Weights of a small GPT-style language model, trained from scratch on English Wikipedia.
Size: 15 layers, width 256, 8 heads of 64 (4 for keys and values), vocabulary 8192.
Architecture: RMSNorm before each block, no biases in attention or MLP, untied embeddings, capped logits.
Training: a variant of SOAP for these matrices, 261M tokens, 3977 steps.
Each number is 128 + 32 x the weight over its row's rms, rounded and kept within 0 to 255. Layers, rows and columns count from 0. Numbers have three digits each. The size before them is the row's rms in percent of the matrix's.

# layer 5 MLP gate, 384x256, rms 0.0811, rows 27-43, columns 0-127
106:160155183146113146203113169139115122157088112116144106150161100137148168162142092113080156125073132152204123133145123137098105129151108162171159122117159114213157123142137166120150116126195131138144166115146150149144138087148125173121107170149161131163067152124148187085089097178107078155144083119169124113111162217130164181140146114165061135109068198117188199154118126087051099133120
090:081102109196113120198074118139090120137193103151171155172156091129151080066081134103118203069096135107136099108160115109140090159086126146098133156157167096156136089061113092112150134166174101150097095088155107121153091166090075153071159111147071158141119101090072093146137094101154064125130114104113211133139146102158108135151096107091118117116130168129092126133118102152152101119169
096:101133172093140150153180100144091161061125126174066109051175099153118155151118111162101106160121090156125131098141109074139186108173139174116119096126079152161081133123143164082136123068064082152124163140172081142129119131153129074090135167179181146116125157060099100133123163160113118075077130140085118149084202064089085149113133113090098085134094109178150133163151182128125149150110
111:141165125115140073114098120103152118069132132072160167118135138173093083169181139133152125160079094108141124077161171151148087124101173105118130082145109137136132153121129173168157171149148137136186136167137146108125159117140157166128156135213121134169110147150165125107107114158164113109182119136110168212095110142079158078110122098136131193095175126151115177193118177189078124142168
098:144100108139118097127133127166123138101114151185133106131109123131079171096097136129104083151195147139147098152136197126184178088060087072136154140074090106043126087154105123122095123094163118182101053107133134052094143091151146111153145175081103153153128125116115166098104108070187137165166181134165039126140120121079156115091119122174117154104123118133175161090168154117107085141112
104:084183173136124182113182121088133120094108159127129104104180133109113153134170132171119104125140144129148110146132110118086112087144162106129104110150171166133111070088113050128120128121120152174162128138116103142167083138132093112124155130132127146158134126144221102123109111170197118073139111102128095132136150146118157119128179138152100144135098106140140114145129128203125168146092
104:166115133121159104095084140081103149139144147084122177179073118116107103100090053103096153122125082162122150122123152195017105135162144157054150130145096165133141182202184120118157126153109086109164134184170169167160116120123158147136089124143195142121185154165083114094109146142190146122098088159122100131096106154159127125131125148185061044110113149165056169146106084159090081146094
101:130091162061101186129121096123161084143124109117153122198110150105080078174144067085152201108116143132126071124073123232143147125131138128131080133138160105110110119179194080093142098127157111085121116132119137134165090118160132166085115184131137099171141100092121137105099142139138131160100103162134074128113155129066166169139130139142165115132091140154176120153117117153108099140143
105:135112135101103113145125221123034157106183205115150187143119131148128122114107182115115125164114154181149093123100096145128068102143104152129111132166151112079144122126083112135194111133101073173153170108102105096067126117115183141150169187111148153197159156140123144177141110206158088095109134136138106179091105131114132089183147126118159089106093111102111111141158095123160188062152
083:137118143070189180151124213148142176160132165118148083135119119163094105101172190144119149156059113134123126125113104140154122180151104099155135182136140102131108100166170142118134075149147101156112093148085164076120142139034121120135101150127193116082113126126122106133173095104141135132086045133134172170114166127112089137128124169153161109145127130100144138096118072145140060147146
104:124063066115125147102127090093157103092184084095079075096171107193129081100124171137151120129114108110171194071122073176180117135132136112152171112114116178131081182102125077146114153202079144142118154179199086157135121092162140118102151142173111162093080126075150181126116188136168106130166150145107093148081137048150152125097110118092120173081126173138123139150132148107082128134135
096:139151118139078088075152163167109130111145189052129110159161063147100101168128188122105105126080109099082155180115143124145189076102124171088177099059174129127125070162146075100138162124159132084187152083146144084104087089172092112148105144096130171099119127176125091152175114140130117165116088134097096143118143223138104126094086115056128115165117132080189099121113064150155149138138
104:132148152089116106180115105174108146137164157130129103117147116107109119146147095140103142118164134066124112075146124099141127093150115145175175155157155133117073145155138164132077115081120104119140127124132187098203090138175086124123157136077136171150130198093120134092130111132137113156180091100107129125085106111089184160116118156159131126148091157128151150112127067055189129134144
100:144129133148173130205144206169139092092108126148174113211102195124149117148186170172116121131079131111104208132109130154129164180138178118079113158166078154106139118153140119062109164077126148149124055134173167101152170093116166108157087132066147150149171115121100114094071129114100148104133135142092105136155120105146092169107125112134119118191143150134142162131067114183149204134154
094:142111175119135143182095135134086155158161128129193127142175159099122141110135148077112160098076148131165143147135120090107109187169145064195111133110192120134196159204090174105107186083190183114112177133104178124142100123124161059085160140101081182155123074127157154142080115125127076165214137151140131114086146130064095168068106105148125136106150120119170154174109117098098097156126
088:174159147118160104103100115115111145093083093109086148148126139125108112102081124119044131198174123161132149141134098109128155179133106159134141127106117131064161115101087129133048206178139123161185083126112145143089083176145115104142126119171111165107091134131138166091136119131108104152173151164126133143186146083071092128107108112105087159126201151085132135132103105188149057137176
104:137152177147155117163149087157152156127145126113151130124101138154099107154139103120158050143102140076135114118075154128121170130081150098070136102150079095150147157075120108132106125128135128155210098114067217065078110063154175084176111149130141091089089112155096129179102091153142141146095091147089087156108165134134051147073136149117175101202143095100156169110149115152109098124162
# layer 5 MLP up, 384x256, rms 0.0786, rows 27-43, columns 0-127
094:164131137165144096145119187076169114098117122141150127110128121149143132160183128105118122095184125115102122187139160136143105127107098217147166104095094117095166139139140136103160132112119056138133156070120130126072192143173133164171095114177143129147105144174118194133148140138141149148130110114128075145149127131163154192173136106135105051123063162043145137144168170110140112125089
089:147190127063169149139136082161127119142114116117168108159124162105101140143112111191093117173126142125129096055173147162153146144149195069058098100115150065129071098150143188148159118113132163157049133092105168152073156105124116120148115120189075086079159123166148162072133179141132093152117160162119075170117134131112137093100162146202147125137125116040113128139176171122131129126128
099:093044150143163131118121123131132142118124176134185058079125120187182152131146107153131117113145107095127136065133090199127179173164126142130151109142186137094102137141162132138104143164117081178151142154115167094123086151140121140091102147042194128138095169087134132154155166097181109122089155146190112175139164074087169172114132162116115193106142121132130153129170161179138092189119
117:058099093150149164102125155143087171167183147121128135076138157102119144081152153154153087129145195124150112073111086158085073076150159129167158127117155112047140125105116079115154050073113139108144154080108135094114160133116121134125095114106214140140145181159118162159105143161141112104149046120158127124139110126143131143118103149101161092049182162235217118085160131088113148143087
094:090124093129202090112150109129090142163234149104211139116105113104146098138121069093139096122101084075196126131122145144173109104128131083153119131080129069094084128175114145086144089104127119194116124183107079079118089108157123120126143175115078080106081156117133122149071152111121163158177120194112101111148095102108140114065132086094130150148136117118129189086139109081193162160163
104:067095145131133105202162145135183131125094135126143141155132129145125129113106178152091142114126116140097166134139180127138141129099113133139141147084158074189137120143116116201072170121206149116137170149100115109112140126141199085097124118186180143102110083136082192159157142166136131100162131182133154125085104107151100072148130143179081088055171137167094105133119150126158036148128
103:132138129121163093165094119095155174119055164177082086126051079135164105151145135151093075167156113178114116139176098107117131151176117144148116153113077117115116150041149164055142110163120091109115077152098090101167114090135170110097106197099093145154104137113084149123112108097117101119136088104192110129163098155132036117108175122118142136165163102121134089127202157114071151181085
099:154162119185117105148087112176088106122140120117155123095131110116128097172086107121165139146164167173111114159117161106111111089116143095125025117157161122167114139158209057079170118150137071106139112120125045094166093145149122174125111155105133108098102167117118083198094104148103148127100180138124125127134117066076140141127146069123150124099135112182073157108104131103145159135086
107:134109116138137131077109176096080173181155143122157095129111134135145123134103153114097100141163090143076110121195131101118126088084084165116149190211132115164140135157091164119143111173166122101115142081159122161117113135126107046151050138164141165124130173163148149140152127169140138084125141158148178134044128091159130094085121074181139081104081084129076131091100149107101160096181
084:109114124173179136160130098151162102141102188107163092147120144122120143156166130127123086115087147127097115122088109142115115138105137129161116148114159141090103155113143131117114099173122117167120072154101158065119116108101147128152123166155158199075087145129123117171101154110085192136029097143153127113177113117071142135124170176153119120129130166146112097015092093060125079132182
102:177085134134100099093116048079102112077144072118147106083176129110157159134141093150142099195112130126098061136176121084100116124164078127204130100114107079161100163105116146100063123156130118081127151151167114206158154148179113152102165119149164120095082162123137143152105144147092073111086118179107126120209136155135107105127102129083100099117099119191145131208125154129180128140165
100:106166172116091139181143092094157109148138108159083091115055171152173091094174098109124173102220148030172103111143133162123129150203141128155095168165106081097154116088166135148122097096137122141103080156133125167146107183111140134123128113112186120165179108112172107177089162158092131144162132092102102142163140122150157106158144197110136148149142103149115107148161160134115169150113
105:123152110156098164105170127160104128110185105108126132130120091155177151099098131151089152146136098116156170112131127066123133111136142134130156082149167137140136152182144068088114173151153119159121086117087172124212162094083067115135145111075102179133111125131155125108162124127186120237135091204121121155119094153103157100087136113109150107101148161123151076135128148109183150149109
104:139112164155127148094099132143096152152176125131069165070106081134161126101116088168162101097204075131104086090108107155118149074148137160170139166157143092113149161116114149119176129144143124129115115117126068119135103048126151146049174124123153126119100152104130111113123118071136112079140134110123158114099139145137199117105129078120176118115098119160121062125093093063108102100092
096:081157091119135134124130099112102101157185143161115128145142147061126095164135131161128153134134128126109100155168130102129148104137090083106086120112122137087158056122154102088168130132109095112154158206093086179109159125141162189142085137132153151140068194127116095129155146147158112162113171157103142130114120096130169134105139137138175074146079116120111110131127123171128169133105
089:081137125124113160151173056105071098094149076148146196108152088106148154111135083057106124127098138123104149114105093129172144148121137058164115113174105147209132118103147107109131114201091185158142148160114085091151134111103115153130141077130122083083140121142139103118124130112118078135104096146156125160125135139109121159078140108128161162131133144169060115150147135108124149141141
110:078141111159143157157152097151048084080123136159123130075110137124189140099081143147070152120150098133153134129126140206121139120165136152102082092103161134076128074163091119118171140158113140119100178125191122113149141138077139109142162088077143134195185137101148111087101150158084103161146146112125084112176076098140148119181189116081118163123109140131123133151136153137106116110153
# layer 5 MLP down (transposed), 384x256, rms 0.0744, rows 27-43, columns 0-127
098:122187120151101120134141077071154118113114184070152112105150172065129112124149123060137105082121129085096119113118168122163171110170113144102175128146176105130064065075148125077145110168174146141095119134131066099162128117141119185148139169108131157086118060152169085139156110085204163079178152114130199080094071141161120089150202124100121141160174102165066116101154142106141124061178
098:113121139162111118137123151113147160112113142159180153162063078117136086061096166068116153112183126145117168119078183161155121147162123096134191184141102103106165072101075060134144121095158089122156081116132145188131109141123110117089105134122125142162097135108108119105109118125101142145083132057132177095140157120083123143100147103079096114088100120098109093112155060090098137133096
097:114098104135117142134110105079113072155149144103108102136125134206131129116169127134118141105096148063159124073112147227141087093116089190123186104139176106158094147096108080009122099063108169092114167146056078117095172134116134143107083120121140134131117058080113155127151095157115137180112090127165151151125135168111111154155140098097119148106113116128176124161183110168095126162140
102:110098126130106104114138097123208109098118119114148143125152143163119100181079185123112156139160086136154126126149091123100142156139086109138085099154106099120136196153125108134124124104105124085131103179120098127058128071120180109103134172166026145082098073173131143112076135104098156119128109147120098191082142158159089098120144067075141126097180121104111123047067116113100148131133
099:119130124091103127103098146116135154136138067080117161111085081093129158123129135115130095094160103139112118146142147151108118164091069151142099098070148111089134119192126116178167143115152126026118109147123135132103116130091107161199145159122138210134164097144160124128095171183155119137102132156075043129095142120084165112125132173095113118144179112164150110108081132107104094072145
099:158131145154179087095175138156137158107186113187139134102095110136147094194138146153101084080104099168089162211150125158096163142132128167089079083184128121108096152131144136060122050110122097071151148149106144126088102083119222124221095111178126120083153198142064141119063151128089183153152182137150177148133125155175107096099110149131096114118117178100125094152158128116121175129118
105:098116145123129163205148103138114145144113094126131129125074158086113132127173107154163099137128142127128190154129128057118120137169163074108134136156051145154150103118190125065132152209044063166092118111137089152095154177140137103158172169126096151149157123131165133127124110117060104121168167132085064130104130041085106104092109148122196127185145145128162102138193105094127097136142
102:146129084150223088107097123130140121159191133170166151034138105166117161138186129118149116164120129112071142158177131123071171068126121173156112077104127190167185188118146157123105161183087208154068132115103106149098165110129131060099109140089138160109147131116146173134074140194171090175160150079137166134097138131102132099107111156124140170133207093157119113110086057109158113092102
109:154126176199114137131171148136115167065086119132102116106075118163133132122134117099154107111082112081155165082095100154111154087085135170166110139149133153188123082140153141144095174179138124144168104120148136150120121064130173078129078117125114169063157125161118183120142128116089136099097142100158141203176103078163154078116104071190130143086136115181193069130166181117073183148132
088:089145087144156140081160095167110147098158150121115100171104118108098123174188082126090173201143139127166141093152057175074169185126098105169122167127117161152093067128162185114163119137126133108142122195120107101204130167102127130152106151136132159157034140131132154113128125121111158094089148125099117173162163159108115134085146152139135125163160096118166081078108170134142135112114
095:127146123143134104119120146122171122113118103125126083143184104157112054158115121140160126106122156101131119101152113167148111101127106128144186143091148160147066170115088100130103098150133130078134138120116092177118158063106079181110144113196171190083072083097156100145135132109088100102093082097167163069189131068142115132080092158086131098037174152128121148157101131156160090174112
102:153079148081169167203140072114146092120141108166157150096119174136148081094101083093095102140174135128135172141158149178093128125202153113152090112109120140148131104120116158175119096103130132171095084179147182135121112132124139121155135113069148180200138141147158076135076130143139112122128098067087122070095097052103119159157147170166101123109102116147130169138166144114091131113138
104:086067102122106131189135129189161165118113120162190185146083094143106119129100162147144118129087148148114176113160094157082139157123121078153165100168089054189135086112148133106152154115125174163139177107141171089096096107101180165158130150137099096174136160131110131103170152156185108189180161119147026120143148108083154149115076101145098144162169140123114115104103124138169181133111
100:084171092167142129176038094115116195152119135057124116107155098184164117129156084144179155081139082097142134147112133130152134068094143106095121155162122097139045104125129135107113138130133108087118133168104184095124104149104133117061188121132118081116142128141175123085148134120122082139111125121096113086126101150140159199115100158160186096182142112156154082150117103115106104124108
096:060100136119153112150122090119071137124124127090104184169156133145129115137056149138189159132125114117184200143127119092120134097174091140160051137131136179104151132130156148144143163095122135075134143167143156107090157070165105106158165154141113187157107110076167158099100113185104177152129125107161151110141133106087174167099125130122074109144179138133100121099192048127088138164174
095:170161148157100181113148149083177130166180164179161069149125135160133149174174143155151109075122141175184155097178140195116126076119203123151092144117165146120093105110127114098155116096149160122080107105159099110171127135203172146093169163111131112149076166106069133105114107124124187159126112178106119072080166102134158125163104119138091071094095134130056145145147151158113153074148
105:141093101128110135104111124056149147146141126159129089122147172128175098099132068175131101127125196133104116155173086159104057130158170211177129176070141117176113103138104144152166142117128149132071100148080103107134151113089122144108138147112118110078157101115151146117103120132138120104153119052135129160191108096066164166138103123149130163088138183150123142141101138093107092141163